Weights of a small transformer language model.
Architecture: RMSNorm before and after each block, no position embeddings, biases on query, key and value, short convolutions, capped logits.
Each number is 500 + 40 x the weight over its row's rms, rounded and kept within 0 to 999. Layers, rows and columns count from 0. Numbers have three digits each. The size before them is the row's rms in percent of the matrix's.

# gate: layer 3 MLP gate, 2048x512, rms 0.0849, rows 1344-1378, columns 128-255
# up: layer 3 MLP up, 2048x512, rms 0.0861, rows 1344-1378, columns 128-255
# down: layer 3 MLP down (transposed), 2048x512, rms 0.117, rows 1344-1378, columns 128-255
gate1344 100:490465498440433558465494474503460487568522437570522507438534531518516478503536532562567474520525410458521519525542499568465494501498463565530460480514532546536515440428583520483551504473571433531513536518427499470471526469494514448483494446535524428457526454484546596491437437492526538560447477468507487442524507495537513483487488474497408489522502433440456500571417533522458419443455
up1344 101:522507518472488511505510443554579560528516528495527491484560576442468498514523517558531549473487507431481519523465505471453556443533520496522478481528470479598462420439497515488510448507490509564448534475423543455441526512507550507427501570451494554556520546488525452529482496441535514481504474422571497498471462545492478542512632544388472467544508472500442505525478577528508429548455
down1344 105:513499453542544487492441464475501487557496546455467506466475500516495500447419463456472499487438458568439452436549463489546467552509505482475511392561502430537631510532538593523439529597515494494494535424518520478517467543507506555439471479464550392548437520471498417442536495485437505455447554598552518515487526490540451435456500558493497531472500525518419463468598602544468513493564
gate1345 100:517513480480488500501485492484503517423515461481474480500463517499488524505471538508615449540399513474527493513485455464573483537549487480565491495495482463502495522503548474566546531509525513508470431574512589476471481486462535529481533461442499529464583527502606521524464493524442475593494528460494479511543434546550555641488536463435557468517505498474506493444503501446525486515519
up1345 098:541516572482550487464471530547533551498481472579543576484544511508494523470508468505429546526540423513514540458477460521505520543484453563524469505494540430544570471523579439510515443532530494469516523511527455435490531466407483495498569547566497502554492565504580534507546519551421552612441516460467455452512498535476452512495547573490563478542557543451477555480518484496486569547456
down1345 098:574519539467484431489523539513537545491493489532482491535511513506446479446505480508502580499494517534555527418507483460531496509494433539473498416518472448491549535486424502528474492454467490517556473501495516493494499435550546455545504490557500528466484517486477583530513450500481562533469497518580500485584550514461507505496543472493408474497549579512508515566463540422469444449506
gate1346 102:542498432458581563505475554498495471479450512506523503454411533512540501486493496540496487502530512484518571443514475620503530528504526523532461529449482501498461535474566454503483561512495491535585487473510540506521589547534455555567499508479444518502551487550526471505486548549433528520511522419547454434498520523449472526524587447508527482535541538487532549506497396481463571510513
up1346 101:476460451491432432494518527522513500461503455485478460481550521561442497482489513473524408541552458485532464552508497480431473516524502533550534498489438486470452457507480481514502453459487484476444462564574576485456457520450531480541528485464462488492533455519513514543479437481520597500569449582496521476488597436564574433548464528499541496427488541524430484489470545460538478376484
down1346 108:510492502484517456483538551468565513506454457501476576478522471464477555472475456489481485469506516491540506509546483563474443592501493510536465500518511381492434514524544461482503482479452509497415576433384498468475451481542503412474511542523528559533455524527458491488471532450513477495459497445535483495519584501416566543443511567566472504499492569502508563507508538469532563580482
gate1347 103:482483539470476441512424435469511506400479456538443504504512511501529515531503507502513555518431510502500574548461493542509495431454535485571467517465473433547479457564408422537568532428392468479483521510576537476541492516460481483528467451489479413481474543484488515446486563493480485626555526526536459577457438507491483554494539416534505498550452463503484401520473497423529450529587
up1347 099:414499471420455476508449434457514539463514501508432523511453452520509461503474510526439522512526490461544481499512453490574439506511492503552475532538505470410513510498503506469467504501442459491482510513480552459446526482549493472456597512445481489500481425534462474450576446584533548523516515548429502514559480470559471471539502491430516471455440503420450504532503485437487493425583
down1347 092:556486550521456528500456482529498521543474405479457517475532546461561469517497465455498439515536454476509507560502505460470473480480468451489510538521525532487475461566518495485539486497538500488489455496512537506484408471491565533449527546501459486476569459450494512576480530556503514345503455500475537536488549468505445538452514534470560484461522440495432526441527559540552481539476
gate1348 097:440509414559496519572498483416461515467473496454496448497455482567478514483443423490541403393491448478470564481463493455497460588496489463482506468482461496448498516435483543462416474568490459558501490455435547516432532432470461392467503414417483556476518492530491535507525484502468455480487488475505459459475573560530536489495514479467539442479553558481563498468517473493498514538521
up1348 101:553485478454570467567577587515459493458498514507545480481569512484501499549489530528559534568496505507471398416461437537455480500480459530468486505596583463500522463499457493477473471521546477535527504446475521580455439502442521538503611486529532474510522543485525543481519494562476556535506513480486599565518538512496517504510478508491492515454509555484466502547479533484494474516494
down1348 091:536438526500464570538585515536514553503551536520498477511521504520493446467440575571466455457510596472472533450540588509500497509429495473546527564512453491457467468481497524532408497519542454489481502488491458473550546494477459493494450424468507506444455511580471517542508529540474464458430409516532475419501453430515518461492452549417457603577528552525491549500516486523517481471502
gate1349 100:460478570498514521479535509491488533526480512456463531486422516448513543540554527511486575482545452487501574448546480476530454465421493553556503491458521440475448512545493437429547481522508524429509524492409546485462498572557454559480549471546459502511529499516464476494576518562486488461451462517415528515459519481520516444469473460497413398496532490443524594442430443539485438472503
up1349 103:441470462552474513403590490545548492517484481499460534522474478504529426481509489466516478520499517552465418476428464488475496537537538477536510570527583492436455528451414586553440488553477487518425462507498488528512455459516483492433456476479558520519588532522498551530509472500496543523501513463524546485506436481489474495519484501549437504523538525452488510459575457487511519504506
down1349 103:481511449494430486533512460492537501528516496552506544559457499494523450524465515428523518476553521459482458506516542556544446569517484502480549443497486448510571403481575485477481491502449519500509425459463516563525519456461446450445496519548410505518515550550497531434466469483567492542450516485540475491501449520502518513514520514548518514520531511535480537530520513462582559547527
gate1350 094:545422517491513503580468530482435492515510433523441521484549543466511473543516475555502449482526463526465483490479480487580522536497645443506479464449498478488489562504548529567471527494539525477463500453450478437502446492511520487487524488509457488472544510530472399490461481523477498467439503492550524468466527518483550537537513590568516463496430503532412519527528434507561527431490
up1350 096:498503535479473463488482429469500510560473512486514446554489493423536526549460544561537554513533496512523477462578527546485516539484527510545519462547543572490496479508554397437519520499458492512446484511476518460514467524453504456481452540512503551440516553477509444528484501451518552430498478494444456434508509493473541574547519518448414383536537450535525541513547505422460508442502
down1350 099:474440501568524455455459486514510440474448562473546525492520489530498475514420477585543538451502512527510490444518508487537512544503459504503489450458450569530490569492450525527522544537476625490548506515486500536537519525536502479553507568483479535476460459493484575516523482498454397489541447498500520537530534469509503497482470432537510458570485548445518566517551545545500535496499
gate1351 106:479483522510533470530560462484529495545472488534433586497521520530441503536605532529576560480559450443534485516514509552501502463514563573479449522481465484523500554499514471525478555494459495487505518436518536516492487541455518482503498542538470497467500485439565530461513545536443462499506521535479524497486435520505513544489509449459466484535525483505474440439511495538466499469541
up1351 101:550445475502461487492526482489507458501557508535537498490520478525478415476524444490503452522524457521471542453428488494482545604477555499531457536540563532448472513509456512536478521463497445461506501510427504500432482475587517449550532455463519486464427552574494532439490512517518552544516481581546492470526560480537505489492431465495470510384434570515468541497420535504429524473484
down1351 106:495543545524475428532513486562489472482471495495509487519432474438538487523488521512485455458477504543429514537573495452462490511499466516445545496542469519448506467490529444516535395582573450527493486582485509463587477463456427502498494465512469534559474558516579512458504452449556538496475473427463559487530575440562507526513515508477476522529484515458490512519536540526544466491494
gate1352 099:480510460607483456532469486531492425526397465472446547435504534488519480562511481507500557538580525428538523519461442466483569510517521547539508491533529482464494440495509539513501471487483591518479515441469556438514557471457496490514477493500494488524447473435509490475499466495509493558444479504444512489515545521552443522515511500479524453497536444497509504455494519458500531522529
up1352 100:465447493432516550516488460464551530499558488582472500546574432525495492471502568572537540551458481418520575558475452482480494534458447541521458422482469520527529514440496488525478487535551511506523527570447530515471438570539569517479453484533541541570479512518530474515503546529462489519509469501433561506500494558545514530550509477513521470549429500466468504556573514517562524456493
down1352 102:490417489496512451567533545529499512542457516537526515511444555627515492553516490565525522456492578553490556560548550502435450503428510487573521535498513494494440493435513471495494543540497539526539521486520449491529416484509531580597483505520518485508481570491555481558463446434500490566444506524471552522495492544466465452541514464464525483477548543464527542433484483486487434592475
gate1353 098:538534460497448428491504497485533508557485518544493534482514514507547506468471512444509536535499450524504580601544508484485432519571462533422544493626504459495514477536501573507505481535454468481558507461499520605540456524444506561554497537503476523512487527492506526532454467533539486484505571498529585499472566532488474486527465415447446483462494528526448453559536457544532443556493
up1353 099:408523578444420513509529513486494414478493456507491508515497529528491488555471503430455509544459511515594409456491468486500463486544470503400545571511510485531562490508524510488452553500543538482499483416523535491445436539487545464545567568588553577520570517449578498566520462472488537513470527463556485533495602532509518476456513507561437552519585515454451402528494427435493562491528
down1353 097:451502478482500439505479528536506539482552459536498580537586548452445504496525458476502434454473532440494515537409557560526475531510492482548410510495499536432515551546463476525475474495498478541509448537428473471468506528534498497489505498531502432495540421488523577522483502511496413434437531488458533484528474484554513583520516493468509537528483534530500446510464493470490503566502
gate1354 099:444497488489491463469500444451393435459516470509549398587475514535538528522503437487468434464498516461513537486448514551508495439561527421516474540454568499536424479486525523475509485591539463520494495424434440456577467475477513527483468505440483574451503485522554501436490486423470439500511512498521479443577537506450423586501468507465422481531470530435522492524553508416452483451505
up1354 097:484571471450523417528503482440550555482537552496481514493470481473478483533509521506548501526476490511493454428526451467514512523529471447488525459545508409556484492479476534488456553530516532476381446534407510462501513580544487538533510564567477529491463543510503462542501566477565444477478521551485535517465512491535413511536489490512529503533472480540462462437576494472405516467451
down1354 096:510492546496470460558531541530457428479463413455543539448456479538496517460539421502435505502456477477504501534533486483527527461518511499478534502545538446517490452452520549517504532466466579529531560491553442448539524530437463544522486433529494519531489514497551473481511533504445523540498560500426458508496483486474438465507482491460573493501524467402427500563484541502522458589532
gate1355 092:530505558551509559479496532525490505424474548488498509417496478513469602505569463555561502490395542495500479470452548495501524475556485545497519488538476432559492492436542487485458491516442478537511476587541454451555486505492454466479489459487487451425457437430468491524526509546536497538496507451472536547536526438524492539584523499481485511513586516478444498542510471477515512584510
up1355 097:462566489449527500441505475518543539515455490496546527502476500516525566534551524495519539463493465453518492579451586494503527501528525462487466459445402465519469527431498461485444489505488548485517462502502421456511579495487511459510510407536476556524463448471479494510539452496600504595524523519564571551513484515557503535527528486539521434505588524480544504555458468441516472538576
down1355 102:444552549522522560492485480523399467453482488430477512431524455527496519556427472492504530478452528594504516459487526484457553501461605527406506461520531537496488477546539466513533522450454432518510488484518491522518423524489464544438479494493517527462484517500461520444467578529446522481513486485514517515480546415475427500492463495482492543502459505529587487530477424611534483539498
gate1356 100:547510552465581549517478499515492490462463463484480504423488528533539530456468515466526509552534521526443543534548475453488411553457486508577516445474524496500518488555501529488429501457475414507495505542523537500464510451562449506405454524509522538431451512548473572493539515501598555511516513510533499472529490456492506588538467515504565491466474574474473516487535531513425516498492
up1356 098:516516496539589492506464520443467498558515515499457444546468494489577567516456495543572454518534514536509527440551480559457482417577546497499524536545450454499421471490536574487554522552425483549453494487499441571510506419498522494523467471494521533488549525412436569504458489483488483449513534457499536436507505593498415506519479598590558455503483502454520489447492519480546558489523
down1356 097:506556571453471516490502487491497507475531550539624418574485518530532512476471510469555462470500494531488474475429460504512561481519451481542484480551532513475517499471510603524514531490451526511529494430494425454504552492450553481465464540509523449491508480520459560489485499526452512535473463514534573564455527563458604458481544446521485483584581459505480444465441609505550489527508
gate1357 099:483511472449563518516470540539564549497577525427470535638406444524500519543493513481486470481536474519542542425507450530503524463494515482508463474473529529476548510494522557504471539569489557567475520523509465554475430541530510519500490517564486471504497471496447524472387478426479527546516507519532444506547471498466526554541478483507520534472426533467484510505478444480507418422491
up1357 098:463465498471484480517495509532458528499541511489493526465508461406464531473507481449482426483570556497442491538522457482520583467498492547514466510437518459479551530492488457524486468426419510513437500447521505496512506487486517514526581541394450545496528484490498528525598564548482471434473540551480521518510469520520476472556465534433525471484496492483431518479501513519520495558555
down1357 098:508472491505416526555546442469514486559476518522440518456545479499525527403485507482464510502457509500515500515504489415437487502564494520548586463525534426501512569561513483514513630495462506536534581461494484519533565550447498509497470529517488487487486520505513494522528559473492499467529464449517524503508476493392501522498496522527443525525535506465508459496522437510433397598521
gate1358 103:471492508521486517454540464480460494462517493527502484470462470444558483494508529495560513499450500437472408529577512534456588540503499469583429484479574474556474527467507589498539524509463450512450573467495473472488454462480557524507488477527539413495557574473526507423505491502425510492479480531501530491506557486494492524443456630575471467526562481437499490548501501529482467514502
up1358 101:525458519505492473540451490525470509456459455488531478485501548491545522503546484552544477538513540492513505512522472546428579493525559440494495420480569556514493400483523438534483509509476495540485514328466506569463486532620487560532509401531469483487507490428522494577541485505552459574490491488500472494550480491480467537461472500500479468486453463550497442545413545506584463477481
down1358 093:467574526531519497523522526476485501535456431518485481525514559454475491566448510463460493495459516539476505563438444561564498526468455555528509417481489450498435549510560507509555490487478570463457494541525491538554551425512495493500559484552524466495496490484496447498460503553489465461511483507566466451563537498466496457577507539453499520540499537531519434449586489507546510513459
gate1359 096:451516525504489464455464471595486553524540532498476518510512470528585515455490513559606499489530492577465460474500512509426490516527482477481479541508518465483483512447491491561442489424552574529506553466460498506399531504559503481551482512476475447511464486446464488497549476511482519450516478513560611429502549492581512499521538518482510488482486508448534446505540454558463489506443
up1359 099:516490470556532477486512456450507529497497500488431492552491428437508514515528477481505444507542503498513434553449496558520522511509484449528468557466455562642544459446524541512522498456488530515532484504461389474530562491446497570447474537543552506458488424519510520467555475476437554447540514510501457479555442576529505452540502500482525494508533471497536462445461530519515494477562
down1359 096:466498500608481571557527493456522523572562476596540457489460483525451548516572495520452424513443480506488484460504528577447512460566505501508512478500610516491475533480482503518469507508476483489470504509501483424449460449546497456443567590453502518479531459491556522506548476470551461439387557531444454511504556488459562491504486530436515512493481451508492464504439554557605481521495
gate1360 099:492480504496497567474491449473518540478485605501516480522464507467510538482536541496440560488473546507504502460497438488574528466481423520477540507478480552496545449445481462496547456430502416497492520443502451505472504492475476474517543508453520504478465527454466544475484521513508456514548519477463454537492427485570465516451461446523515544520449485398570518528484528504482545525454
up1360 099:451496459497462494488554529448457521425467523548471414495532561464455436551438481502546448442557484431432501570519443512512482531572523514480468538485472511455595487540482436534520452451501486483480494495484623474479523524471501492495501456451452448452489490501488478536509505493477534505457521466541518481485477566548462429499490485556523511563507459514481467501518491523549518486479
down1360 104:482598533479501557512488423463516551488455478524447531452623477533474471470498498554560564562527524426553459501553457496392453530545517505454514558468475480456419536558455412486443526568496516527454465479517554570473459402502434482561527562506435541480416501461498465556530507507577459478511474530494533513555518508520494455565512439500531502521515503527492513548555507472447444531471
gate1361 105:399593411510528441493571483577469521529523556445492478488468467514515570483473452539507512451556416474538426439523481468432492481524523485530467481507508511464482448487538545539430468476515455501485516521451459552492436467478466577557577441474446536534443504417445534443514500530609544503534483532479537578463451557474509529513515485426503511500450524526518479539457548560523514482441
up1361 105:449493494535521490501565490476457519456485497586489539534495518538491471446473469521437537465467523481466473527612561529446564466531466535490510578550482410567588481465539508492522470466466476490520507544455506509506530561533564335504476530435549457474456492490502522443517531461547466540508408493469429569505449467540505549428446491482506493562489577461492533494550414491499473441516
down1361 094:505499493493560559529483507535591440468442541449503524496426484529507520496518505517520548418451550519512446523463467485595470467455454449444541456570501445508469496539528532505520480525556501463486498465506501505410491507445476510458537528483526418583421488536547543467517480508487457479486458466490508506513528569510487521530480526438575524472553462559526501502560471510487527530453
gate1362 098:506524479499481474436494587533542479493459519440539467514571482464479536505500511535514429424511500547516483506426501565532498552414545429454516493454511545517516506441473533475500469509434499520462484509524564514471506499459440491402501522576466496474487535507514530533496486522530471523469496492512514446552415538480564502475541550529486529522441510499474491489490555505555564507541
up1362 097:543540466509455453539547452501489493507498497426515471483587464504464567496484497455504421549494485510567518524472532542471576528525480515498491447465489526514482449456498510442453418535534516517472488557523475484487475523470469573498411517490489463489552531530521473464543495487564537504526520466544545431467492536454500412449599537434436458531563546577500484531444521496492504478461
down1362 095:506462559534471475459514591483468452518526595565554470457472474488546461543418498507455461480449540463439576481545552485552431503429409496484551484534509445408503491418488490512536460500508561444468515507510460565455520525501477522552466408455474432562526506511468491531466459476445538519472515513532459463483438471516519481499487515531528542442513510423448462463532490521492458467506
gate1363 103:489470483531543502532443539528487527494509536507537461481469501531507501474559474527487500514446544518464505527442542471501531459452510495481465387466511497523414506482535514546462439482473460495488591465543535529462503470482516506524479484618439483513481528480531488523487500570537443483526561478437475549453557580521475597438493533515446479476468512532479481510502434412529550560534
up1363 100:525522521462431478464468470479515522507507513462482627518500443529464445495459541505537424520513484497576491459556530518490404490549474511557543526514543512435549588531522416449471509412518495513512476508467416439487490525523541474498569580468543460541549446495401489449485480568502514519466517523540529576533537509532522513550516501477557546508531507479443515527520534477482486486458
down1363 095:460495504529467513551531541536423521479518488461497464469514469472481483520520504503510501474499530501521557585458557512451506454521471580441468489501518464483438531469533596447447472571547467449418542530480503516486482510473539533524519466549485455497510549520460538450441500491531461461512566446497570446535536521553542534510454518510537532453456516537428424494449480555517458464474
gate1364 098:589562506577520516430467478504551497500470499485469459467534531529459518527590510496481543462516528519525514527467511558487482415499515529588556404535506488451394553556456535495507468519506510460371481493521457537439498517497511478452544515556538463599574597546556571539404467556456459575522522530462459537532516552513473509524477507471481500499520482471481535484531458467507516551510
up1364 098:583441427548492527472506496497474450506473503496506515509540450490549490433542480508504468495427532527523513520483499478437385459486519466517513484543527467557490409522540506557454456529460508519450531555497476491520562490499503481507524485478457487454528423445501482387493434495475461483466551546538447501514461468529426559469532512492583542568516525524596539426542453479494495527533
down1364 096:481545519540549466518514572507496548590475525513555481520520461609506522506483460447477522513437496472502507442538450494548521492487476433489500488492482433454536526485497491472455508585510524446544489455496531480537520530492471528520445416462527519538526529480535514529481594487508605530473473407522541465506523496482451522511463506519499450473513529545439478434456450537505464462482
gate1365 098:491571546520493481614486472442559479453519510499582550508517546509420545473553511543474558452539546484514527524464527556457467447577547526539485462529492548551534425503537572488536461570537403526456501501507427431523465534497444500512476589461448454463515427528464455489566517531471516530596501510515547552545536536481470548549558501491530514538448521457545497585509534413494524541572
up1365 099:406461500464518548480462482499480437505579495585495478486582522445458520558429488583493441481490467432558541444517468511472572501502439458507509550513431526506488508453513395423443511501468551494532524450465536516493513444509541521514436505512433528515474538448584514432505514507480569461429500470449513464548524504500433527474464454485505534482540459499498509478495511509541527510459
down1365 096:535509461516509537488443537529441427502438543469530453484459470608501512487483527488529556502545426555466475506500504435526439499526524600522456483473525492486581443554525523501475464452505399448430491515515498455495468448467485531477473552495568468536551474496489494418515561430481478458586422557458486507487529450457478463513529542487436510453506508505523471532531511440494475542517
gate1366 097:516509529525525461521473511501499519543469527503471406502520530491413527499489514522491490446436514505525534449524467524464455528457506478473529495566526526485580497478507497463519494455514537506584564503495481498524501435554528444570518508527491480540504490586448508432464581553472518502497481347493511523504484473511582484446519470530567460459556513584523541562481516521457493476586
up1366 099:462507519443486452420437507498444517490600415481429428458513497519474496519517491482458514527539526450503512470504511535411546542463513464470514531449544392539530502536472506409537529506563571543514468486493437549523537534450489520432527535477499453520475518438487452528541500530468489598528478595521400479498484579507492589437506563419456485463522529488510506471501507510478512553533
down1366 102:505436533524562504538506500485505457565466528490463467535461466522457521503451537567394519430496483505494450450517437566535438464487417489485443470492474509514497422504547524516474497474480475485479545529507519531479493476470532493538485395476472459498478449509466537454450479475488512486531548448458599491470549526532541498531494451526540463491475525499467457560473508449488481553445
gate1367 096:524540541538475520581513494470485500523511418427490500457445445526463513536556475521502491449508356522496535461521484470486515522549490433501522510460548451533514524499443445476550489457462544459515543448473531524509368504470485490444539524495556511522483445461499580499560538499367512426409443462481545438434459489494499451503524477506485485547491502477493526563558507503536527515539
up1367 104:535524522551507441438481494480475525488532480509564515547529415611467468496495473520469514570477541541485521450558545457547419480525515518479515462504500518544497465508564521494469538523490530535485526467523488487468551501492561523514420512508537527452528522505532499451514497535541561468468540560502469496546538516481519508421518443595489499534470498504523482464542522521556470471516
down1367 112:458588551509550494495482469471467453505399534483438542490535541434526480442509495520504462416493524474528544511477479511516559482474501479480493502536547532555550509482487522528470491480494483474553538597501498504545467566504500479481443477495475461560428498472553440516533551414476468513516561547464517510499521512506517531494516452465538498507552509451438489558418568542539571491480
gate1368 097:538500461539415495481511570483413535547485522461527491495484554420476451463501542536433505462536513468553474471483534506471470528535520477538584498447486463470431485465581477512505499512538435548462500506455501401506473597497494465503433392449521454472609488464525442520535494609599484523535491543529561490438501528499488479532460424513469473539444526539511505523457540386460565519446
up1368 102:473445437495513503486535475420496515525474451599476453477466502539492561525482432564535464533536477504494539484603496484509471490409472459508491465468437530449479554488434525480472474503464568485430426497433582544490424492460509529445434530405523485470438496546417514520442480491479547529542499495595453499451474514476507519536510506539514449500491552499500514459511510474534473575522
down1368 112:464566461494469465452491462457407500579495471533455552472472515473523488597539471522498500544483532529494576550497542443540486510483474528473452527510587620538480488396507486556529534508441486471453488555477464451538600515510529455412463440497435477479520513493478494544419547489544502517497521541498535529439564438475487467527496510505454583534449507481484504499498476420527471517461
gate1369 103:429522497563505535567542515573477450489531544522544473460525506528438535511463458436555524491513496513430527593473537431439532532504543511514540516493479477576487505469415590420510518513535463517490523493514484547483524555475467563514462483508502482524465495522471462490556456489498449549475584354481525534511459460506523529498478472503511534538458453491570430497522496545521525525474
up1369 102:457509512516523509526516475481510469527518449523494498480476500536442453494447444420520517501490508506480468493498525502559556510551485446476476461544524537495516483505525490541650490452512486472513498455602474514508510429551475461475454511555462491460522514454544563443470524435579486480549488574467451507520411521450559497500505469472477541418522530500448487517507592558504504519483
down1369 097:444460487444545505555521529468481426480443523558504537537444428461560528533543554441476524543531463492459544528543454565499472503556455483480487523475511474490486546444526497456412539523494469513523514475446548518404506545553520518488504516422471500538569425568485468521458405522500486544432485481505538489467500520456480476527537464509482500493436433450539507490523440446472476444536
gate1370 107:457567569480546524461516536517449525476472484448545542516463414559496510493481532514552450517557549456468524570506483445510473607506527469424430484465549486514458561479470475494467472530481547427463538498522434506487525460479512448525489469502423503508598526499431504511492452473513486474483468539475460550506438522446468536517524473396541505523528458528481531460511423480569479444445
up1370 102:473499456471525486502577474529486514573494493505510459547513511442563471433481519514638536587557579469498461612551479555590499489504511498537465479535575480482485496428521489459443487523518473468467493458523535570572517526492562503543406473469523474533499451586468448549438496467499569473471506478492515553548524499429533440502533459562463534463591517534592537481483457572576470468540
down1370 093:466545490602483528437496483550425467454506554596529502467389514464486490476472495462530548494521461428525492426477546515547522517560504508535474515531463475541518425444450423432492514475515443521489528482419510481501473468516466475446508494532536431450423417479473540391477543405446528504406533510537475521488545504474496567506511505529468555518517576542487489450482469506539515500470
gate1371 104:497447433511488549484583511428492509555572511541492382466522507454513517580409438464477526497480516493489469516495545518479472468506483504498465496442479517538522521473566482513526575568496545531541507477494528530441450535465526488492426504513483498553550579438434529527481477537503487454512499500511500525467445423512446542515508510525494488542533475552414503484503499481570512530569
up1371 101:536484529508499404488483465534473515506478509471524496477482467544533467427549514514543555531493522501524530526468500581477442463548466454545570561518482469529537520568396501592519536520464480431514488459422558565576521520551528581607513430467523465494498437527522571496495478524487469545481497470503524507525550475551495508532541432440498504480463492437498453463459462485405490437463
down1371 097:430508524536456555496433575466542531575564444514471427525487441508464526477530524468496452418507504521528510525465506494481490510489522536478502450443525537532509401550442477509509525449397507468487459501499522468451543527448506428426540422470537607441530475497438479416459424547546398527516499477556491476506468499432569514473463437461512501458552498519523548543647452455422557590474
gate1372 101:573490555631484520516471525547520455484470548497501478460528515431498414521455513521502475465506505549517529528545505497450524509463473451494477591512469522457494436483474457427496461487516546530482512510532503445415463456540545416477485577453501436543510509477459416538514457534508489487483445501478589513507528474493503436507446544534499424506547496576458525455489470481504630508497
up1372 103:535499577549475501565523449564496574498444558546562449487465499488532455448514425480413546495478546563520529492530466495465537526527474493480547512536512461436484507530500487462459457506534599484486532490475539480472463554582483403511598554511490514518524511488558498537443468509530521561474588543534528485494567476506485443550516454488494451510533488557447476444509523508424511445535
down1372 096:496523514531605496514493505478503541488516551465550453422566511482511512525468477488510488522504461490502481439511504461496442477478541528497487494507480566472470426521569510474527562456496510481518514556485505514470516476387463482417515498492505466541480457536528527502488467522514489478542468552533462529485539485496536453434547470464497530459486474494571497457518444509531505462526
gate1373 104:459505506488550485409503473444558494480498505481477555494477410578568506465514462452497508530457547528515522546490494483553417559568531432495508453459468483555531560495490528452556534541549489526471530573437535518519512565483453470517483491539479496486437559521508531496496551500490448462509490608506469445519456517462509487508515498484464560478547496500548462551524467459519514521462
up1373 099:540511553486483554546503582581511537514451462461507495532561495579451424554439448504460556506463544446558526499396513552488477488491517491557559484450550542437481471513518529503480424560527460542558509513428496481457484510484523493557537504481493518551541397470545573504560508546412550533505508515457540481487521533496517562432485474444549391551480510483505496496489525495534498497524
down1373 103:516473460491473498523426527457541507447493547486509483472450495578547541549448457457552523431491566491479505467543543549478520550458618515570560614470544494527530445495490534473478503560548506481542469546454566525499529499481603545515456463564507492497466436488497488556503479529555421474497452535506484498493517537479495551461554528482539456449500446501558496489473560489538528519477
gate1374 098:419450528512559480439483565454472419499585513505508494502479453512468523475450546429491544426475485453467546482521493449541561445575453517531437530497574491645546472545495523488537460480509461516535556480541502521451454498566459466444450456456528480490524482520470502489545511477499487535494456535495504541469529493460453459518484527572512451447542502465555482499497508500542574536488
up1374 101:502510568493561468523548515462476545520508530518519523512432504589473485543532553514432499489482511391488466408472452496566445481493494465448524476519492488488502487455510461474453504505467576484482506525505558544463577502491496524400535480542496501433456526541558505484458457506517422445465457489553463446538490536582459490452513538491452499512501553465488550496499560519431552489554
down1374 097:555507478501453493573540499538457511517483597489496532454460487469456452473519558606488459411513493557495518509491489545520510514514507504516518495580518525434462468516506442538450500477523515488493515517480497499488465527499543471455522494511473525591499521437537440507502474451393547484510528572471578536508462463509471448530556447491483518532469433497473531569528528467561454485476
gate1375 101:525409452544491599479467593524536467462557431504485496528526519508502512530413511564485542485469525558490548489495476481562456434486523524495485500453461519463490470420546583530458506509502500489473514470439517549466546532501519458529531444491514483515455508498457496505464529514462509549471521577484487518481546453500545508525471464446446495485479523517458496506425517529526544525542
up1375 102:491468480519539479518451406442494445547489458531512417460550437457510524521489517537487479437400440557494571529519528504482528545503563530453522509509550462525534438541478469495426476473535473482491583473495505573526473506498458465522496561507513477450504465506431557552491475485490479490532500465553518463470513511499432529519534549419498551541520472510517460502478540496500500484518
down1375 096:433522390506461519505528469458413558496474604467497544512496563494526530505534474475526522451501418497525493464497446465565499578509460540579572445476511581520511445462496552474511505561430524557554473571587478512484493544438463516465475504539457478386544554538500540484558471535494457546539461474503449500501519503569471529509483505475530452454522526498546572467536507547499476506498
gate1376 093:548523465485574497546474523522522528464487547475535535489511559536527518545484478410481483476547490472501451512505496496487490512476549555534491553540509490459537494478549504482532477552540453521527530514543549494530500467479504540442507540507442554404453441524469506437491500557473537539533491540464599501503538550532526500497509572534441457489512495519516494516526511471520479462541
up1376 094:486538515476511493484520456486385558508491479471438433490552444452457505449485567470497491552447472521458548437502545491471418452456544528443492514475554471470583472529460432547442467534442553511550504512540499447486524453389491509525450617533451550516514470518461504501496466426572442493486504508624565489464441464457498549553453471524506495496545503509526525472460481431493505462487
down1376 108:486560493435461538516393566517567534478512488527577553541473436543503489462535481426498424514555463549516507464485514476462523440481510503478532438488501495502467539511476493544495460444486542461497475522464486532431465569531491504536505480462575453527547545477510447534436494533532503491594488526482466512515489462517513498612519507456509453508463591492485481458474509579482552548460
gate1377 102:540508555428540496526549490492585561591558495482470528566482508473558469513564531501478536529531511457486550515499499511472545495578420469530396488465527547484519520398551467433479494449503418494496504493542433485472435476481562502492513577495539487468516522494547511518511446622498561506494453440452530500510512512479545522507555454469523490458461484552491486569434532501531509541506
up1377 101:499409550491484510463507524517514452527492515554481466527417553480480455455506514519542567387468521593520559486536451608497532486492559544492603516566440542460483532432518531430535464499541546468561471518468460469524489488500495493426418532469487495422530545545568517557529476576498457457572504513484414507499486462503439471481535456562488518577499535540496509515506426463534534430403
down1377 100:512509456442518571526476532532563506524461441521433498512479499487482444484467480509488456629501511511396517454485488496420429511445448525524530504553410554478483539516488496516498460479499496486529545451509511543461474549486470477440454515456504467465504495524471566496559492483515562454448489509536558476491479556490495489582416506445484490463464492474489511514489482494526533502427
gate1378 099:484560405563543529524433536523463554463599501529524498529487558593482465459484495480414445441472507450468485532418511522535470495562511486519534474480500554555567512496505429476508485560523471483516478461479518534479413456451566534509471511468506381576473490533541544500495457571473473511501480448414443566497467536528544544448433496419481488429467498436459453515454458530466461510540
up1378 102:519494471509468586447522535530503508482524467527511533548489534592496455445501482563456512555511497475404543519455548472450454443492505468479532522530510536481581467446458467519511502543468509542484495452530502454481426437459544461562470497605504469478457542493521547500511525532419483422483495525460534440561417503421515554440537487497466500496551450518493471509563488509500520463479
down1378 114:612475451491521419461509480449521488437509472482521488520441486490513471504577519510462536481511491510440530490459564416504538527544492475491463517532456472531439474411530507520487467512526543482467508477464541498553449458499443511520539460466529451505426554497457577506456400572496502459499477475533520455463497499515528482443469531443589528487555458350461573485499548527473504512516